{
  "n_layer": 8,
  "head_dim": 32,
  "qk_norm": true,
  "attn_scale": 0.177,
  "init_std_qkv": 0.0442,
  "init_std_up": 0.0442,
  "warmup_steps": 44,
  "schedule": "wsd",
  "decay_shape": "linear",
  "final_lr_fraction": 0.0
}
Each number is 500 + 25 x the weight over the matrix's rms, rounded and kept within 0 to 999. Layers, rows and columns count from 0. Numbers have three digits each.

# down: layer 5 MLP down (transposed), 768x128, rms 0.137, rows 293-376, columns 0-31
# up: layer 5 MLP up, 768x128, rms 0.141, rows 294-377, columns 0-31
down293:475523471473488527455463507512508488507545521462487538507517452481462456516486503506476480516508
up294:461487498496502507491534485480490575547488502506530462448499490507521466460484508490543507504533
down294:503521545451516486526472540528518514488519471493471499500482535513486469481496498533504491513508
up295:466484454528495451485486462498491485535529519504503480533460524511432478504493492518467514528523
down295:536493513530501507491468500470530486522546525508496500501528509510466484488486480514505496535481
up296:502530513545487549534461515505533475500526477539499538462517521496492482517510520511484530497533
down296:491518491505494485503509525483530503465467513445526523488539448537491486529491489496490479516550
up297:477535495463552499521483531509514493477499522485440514497482521508467513475477513518470483490468
down297:547490468510509492524502471498512509464528490458519523536518537493489473511486529522493519467523
up298:510481516519501510504475506503529499493465459485514512497492503474488478484456489486510518540468
down298:508515513510489528499521502530492498501521536510469477511517546465471524520530542462480495528488
up299:483440463497501512476481523515521524450471510528543491506452495441502442480482481494523533472481
down299:457535492461517507513511489523479521516531503453509569473528475499496497510489489527481530530534
up300:462480498522486475473504459533481487474479490440468495504498533522465459494498533536482513490488
down300:531516547511480515509495536478524522488533529481470480493488505472495481493517496474485497500480
up301:535541511491492517501463519509500490485532521487554517514515498473505506535514512497483504504489
down301:515467470523477509524494539481532515515486470508482518533481456528486476493498470497505491479471
up302:512497520471529498533532471483462477481492520486456523492441464507467473529533504506451500494514
down302:536507485515481509480504451478511493518521460459492498526439509505498497506536550502527523479524
up303:498522477510496476461488490496476528487482513497508483468524506474484462489497498542547524508505
down303:486515531491536519476535521519453480515526479478499517500483463472543517503498474516526506491486
up304:455474538504530500529502476489485495490508530504520538508474465513475523496513537468538505539512
down304:510502473550476494511504474502519527492505496541467502507492525440517446501491484468503496476480
up305:512462523497486474478531484498498545468468503490450518471507484484517497500544547465502538479470
down305:510492486480514511507486491558477433506520555528490477506487485512511526474517513517495465489509
up306:496497536525475481460508498484559491515523466473479462493487455511522487490535497543500496486490
down306:538517506512489536531500501510472545523523483479439554521459479474474465536507520477467497511497
up307:496490459555469485458522488495512499494479465496490482504479480501487484501529489515513481512490
down307:518514481520500492462519504484528551476524503465503518516458524517486487478509500455479508490505
up308:491468443508504465482479452503509498526524503463458491468480536493506514491472512473505519497498
down308:503518473516492507475500528487480482524508463506480467491528467497499486525513511543504530510505
up309:487504507484526512495502484495476489514499470499547460482487537476534488513508483504524522500532
down309:509506526492473479505488462492505478519513447458502498499555522494505542516491467529482485508494
up310:507538491481490491486494525523528481477497539503473494545520497494472559450488486485493457505511
down310:470472484482465444462480493472518539473515506532556531496480536507525514516532522527550474468489
up311:463498478509490502477501515483502521501475502546475485489485500490537548516486500475479496525447
down311:523531460505500484480529503506515484543465514530470492483467476502491472468519490534464474510498
up312:489480497530468480511482513487478536475505489553501477475515504533501535543482496518471571502445
down312:505522504467533470526470466559506451493548519497477528489528520508506470533464481478499457489517
up313:542506466500542502481491556493469506499501480500502510500503513475497534534536537462486496517472
down313:505467476525496449505485483472522483542499486481514510466500452500513526474480476505473467495510
up314:518437514497493521538526502485520540499461508482479487482464537495532486474511480524475441518494
down314:524513517502522498438531474474505476505545521485477476518486533529524436531542496509532481499469
up315:518480464505482545494517486517462499480462477520469484517502506524451521536513524497487541468505
down315:481482508501511493522508469512481516508515508565516495542473509480490489490472521468532516522492
up316:502504495510500524534443495520482499574492500522497486520498515474516498519556500509523501463515
down316:509502518489510515536457495505461547474488501505479502538492479493493481458505501547488502483520
up317:527536493515453486472480481541504531487511504513501481495497540481514521532503510483491497478561
down317:512513553471490494488502510506482489515502549478461510511527486492451493483519522489499530518506
up318:514496475516489488478443448504525536529556557490486486480485477473511457549576513475521509528518
down318:439492530492510533550509479473493518497545486511498516510520520505478456523469487481545518478463
up319:529511511463501498495519475509455493514559512470464529510495474517496502512515506502498524524477
down319:453505508493471474514475517511530540498469465515512521503493501518461507510483479434451481534484
up320:500491496507497455503474504482526479498482455511512540503509455474489510523487497492484493486518
down320:509524538514466527478510486503490511494466475466465506479523496498486495461524471513504516468488
up321:518481492461493483552563497488509515495528506470454461488501483472531463530514571505481551495491
down321:533513518452523495499429554520468506509518518508460551478483529519477514486502487540497513488469
up322:485493491523493490440512506512530527466514498486509488482485492519444479485472493564481516464500
down322:484521539504483498540516457521483494504488517491518545504486459470510504469540495478519479541492
up323:486458493499473521492523485509478459489471489539481511516436517428518502541508472522479523493483
down323:507522487474481479516465527488527490494474493479497530530473527486452521492494527495477516526470
up324:465492514498481461480495525537496527460514502485486504499501507456489505483471467472502475441525
down324:506488502494507511476505484459451531554463502470538514517530518456472479499477490508518563516540
up325:519535541537503483526475502497511478521428492509522462482510488496475495486530488531516491434537
down325:493476478509539517485497492515518509470497470508511446477542513491498539501481522510513495515492
up326:452529508556475504500460498519456503545454465527490458509496481491481486484521455498532508544516
down326:510469483493465539499518500481485483462509500542523481538501482516502511504463529540456479513514
up327:469494499507563516509498457517537532521506497528507504489515490512467555508496501510487487528499
down327:459513475508506502503463435452502510547504543544503504493516482499521539489457500492559508486496
up328:466488508491521499511466480493526524484497514492497449519522458522545466439481537484535491475567
down328:509500471511487489497558526459464514503500525447486519530499522493507458487472529498503532468483
up329:480523500518491504486518470508501546486504480513478483509521515477520516522441487486491460478469
down329:491500502489491506473488517481465430501533524484508490520500484501499479452426483492485491488503
up330:468545571491486493498483489554480519494484521521513506448477498445518451533453528476501516426469
down330:495484515515475483511498511449508517471496491466483508552493497525468494485515470509481504523493
up331:505511489493466512536488452497504509463514503512491528527481494514531512505476510498500484535453
down331:453509499509534531477474514478467516489516540502514498472517517527459491492450445517512461474483
up332:483502467458508515437532504527462488493519475503504485494506469495490462516465511508521511516504
down332:489489483463510502497508525479485510528498533493506563513538486477513487495498479420487482546501
up333:438495499536504501515441518519545539442473466513498472498508508547499490463480460432521533445489
down333:504475455512487537489476449495515528511461458498473451473539532486476520483495493511490533454510
up334:523515506537450476505532514472466530577479498515535523507518484499496459497485530485501535497436
down334:492499471507493506526430537493512481454480502560498489523507506485515547462494494478470496500513
up335:537497564528493537509492450537498492460480493488480491481478516551505467538519516534512541476474
down335:521524499532534501499485484506460501449441477544485510553508478510487476520514491536513512500515
up336:444522472495480501515504509502534497446518483485501513485503515475486480550486492512495477525540
down336:493523517489526489492491519486531487509478549491479523484507472507514473497547487496530510499537
up337:494520427509514525548455500550475511474483507539536539516486492518497505453425527514494489492478
down337:509493481500521472518509479472508471458434486477465496528485481489514487500514507500524579481530
up338:514459495502505447524517507536532501517481499524556479462511489512462468535536510503518503478518
down338:496495434530485493513526511518486480490481507518483507523493542496478489576493486465498465504467
up339:500522527474465498463464508505490497566468418518510489525465500497484553475504489484500550516518
down339:500509487514514475522475452501501527483483488508524515512476494520560506481496520545470504455480
up340:518488512507499494503523514502493507550481453528499496491503469497505481474544480543521504521505
down340:520487484469481495510522548519487493498491461525515505480549498495498509502505521451501471492475
up341:493510533504474495512430489542498539483545485495541503506484510532492518472519534525471490534511
down341:502521466551552514538554494513489483501506488492428534551548466500478459489498520503488511507501
up342:510500532490540496518497539490511484546489473495473479488473528514524514511492479518491478503509
down342:499471492509492493516480436541508465486502490545528482514517460478456506472501500465461482510493
up343:507513500487468461525438511522502536479502502570498476522500537514506489493498420501481493495513
down343:541525478474532508504521470508549528486530528497495543530480467464475554508502544474498501526494
up344:478512523525500521488499485526474507481509487540530516463476487501495502481492512454489511469490
down344:536506498513526474458487504486469488501491467510507486486463504543503546521513541500513505511534
up345:498534521500521568511519498490484484503511486509487500482471443496498508470485514536480529465515
down345:519466508514466476516497467483498495506496497524516512471561496499485501497487508509520542492513
up346:477500528466528495514466512535493499507486507533479547517511490527501454508506469475526454486469
down346:469488473467501522540482526559459492520473517522500511466516475485467506487516483507518509520522
up347:476474500495539505522497497480458487532487470468483490487492510494477484501510482475522531504486
down347:500476510502454510508475520506493471540495505568499508515541499448536514515533495488498503484471
up348:459528555506510495474503491545480533526482498474489501521471495496472511483517513495513468495516
down348:465474497478587474492513526507478484512515518515465497504498511527529498494525496487535536517446
up349:511506448510515499527479495483508515530476492505479512500511533454463510544521477497527494491508
down349:493516463544481527517462497495515516540468489529489439487496480452494476521525523482513490486493
up350:481482508541496506506525476535516488519490558517532493504458477509535524508488490487519515507502
down350:488528488466480494467508505506459489516475479490493489480511518527491507474496488556444475515516
up351:531455530540490515487490506550552500486495484509534470497524487479532488485489527460487499492505
down351:544491499482539495523558511498470497523500485486476485460514510485503495516478466463494457469513
up352:485490520526520468503469478551549501527535517495540486495527495508472490495501491508489517439496
down352:519479486489537506533519510471523532531459505422483508505511525503514508479487540555511475528502
up353:504484517515489475499491502518494514539523506528473534477488481483530513542504474467487498499473
down353:531508507468532505508447463488441465494514482499495536498475500474487483505540489507475487499502
up354:507526489506497524486529480526525546467471489464504475516482490497528487547486518469499520498546
down354:476490496491543482513466487509498505542505518487507543511498515520526505440495475524466510501491
up355:495490536514492514461495477511480507554476488464503534502512490521510480504523506486514523532508
down355:495497530499483512528479538504504489462456505517466500445476444466498536518524519510485500460523
up356:488460504499478545496538453490476528489503482486491515468485449479527519509468505509507553502464
down356:477494498513462510522503498509458489476468475508492507509489488486553499473479510472491477513514
up357:490488469474487505492487506505466516511482498495469501502481494507475504494505477515518488456505
down357:497513501516539537489480503534466508453504438492467492501498497457502500473481486501541547490507
up358:511500514522516533441514498544487524513519486512488473494497496499480478513513491499505508459516
down358:531492522538502499473492457522487494499514487503513477520480516487519518501493500523513482472530
up359:513516505516486496515536491524474472519512446492586504475492487522546497458472499503512512503538
down359:512560510495509544481518506493471534463522496499472519506459498529559530556517497474509495489513
up360:503495506508536488478476541553501515515517493517497513530472516493464474500503534501502497520492
down360:501481499515534495506509476469500457502501520506517515502516455517524535523507482518444518516492
up361:517488487521485534484482480510522490501500508485449498520473442513466465511475511488497486517477
down361:501510486457490473512490487502503548518491503469503517503522565503505525484510522530486509483507
up362:481530497525484481517544533499543471509506509481535533478510524530467468441549500469496499537509
down362:515490514474524551510482519522476483470518487476545510523478503461520477494500495521480482478493
up363:493529518520493517507545455524518487529498520473462483494499509499493531520498479523512508498494
down363:511450508466481519498499469504504504504504454485510526516544501498489458461542494506504451513517
up364:499468542498493483512494493457528483501500515495494509496484535488506514521497529476512476554495
down364:510505492485490486544517456507478479504510496490514461523517562524473476469467525528506466521477
up365:500534457548520508474495473491466522517511537488510512486489494441512478492512519520523534508469
down365:483554539506565525502515508501493520489499511499494466530503528529466517536513482497470519507501
up366:475505536530483490447455458510465523454473483494500472530532558495483509515446501467484485520502
down366:463526512517510512516561502489483457517496550453481502514517523458496472525467511516557561515481
up367:514482491511523478516471506503500504504500516485450540474487517484507499470472496554546460489502
down367:537493503485491505528528486479508499496516506494528523456528484537473529504527457503534523501484
up368:494494535488482476498492470492482494532513522523512488517507495492481526480447478519505491454463
down368:449506470507495524523492456557532478514518512509491526474521505462464487519483508504516530471473
up369:499474521491507460505468510538512531507498499454509495469509535511492478511488494495517472543442
down369:524505438488495516452534454466507483501511509500494513492539442495516521508479500520485510448522
up370:484458493431501512524493493463490491523576495525506535492546554479495483504444486493514503483445
down370:512517499464463496497538505495491525489494543536504534492474455483492519498534549472514549478508
up371:526493494537469501497458463497521470487510506475490461473465557512488498497518503484480462500482
down371:508497502487533476562507521497522517496465501481530493516468519499520511468492525495476562512523
up372:487496523503544511492486477506477505458472492479538492472456500506530508510501530513521467522495
down372:486477493530475520496483487510504500486528522541523479485532499519503512504491527517498489449477
up373:490504504511492492519513480539516564468447480468494497503512449480495491508513542475473503500486
down373:541500504544488492485503515510541446483506484519486495535486517523513518555479497493480492496538
up374:535545488491488531477538528519485528519544505510493505510507511486546467510520458548524525523505
down374:524463456471534482503513511499505467534481527516496469512543503531496527498541479469504530491460
up375:467531491501492517477506505498496491550520513499495501477500512470531511517469492516494504515504
down375:494484542497517494530494534562501482516471508509475500480505474529486535522481457464531512481520
up376:514511494498531517519459511521520508466454517530470531503510488490498503470503505513444466484547
down376:493468530488495497531443521523460511438561507521474554555499542479512512466504501504533489488506
up377:501465525494472523480470490541486543478516519480472485482512496509499512533477500500539496497458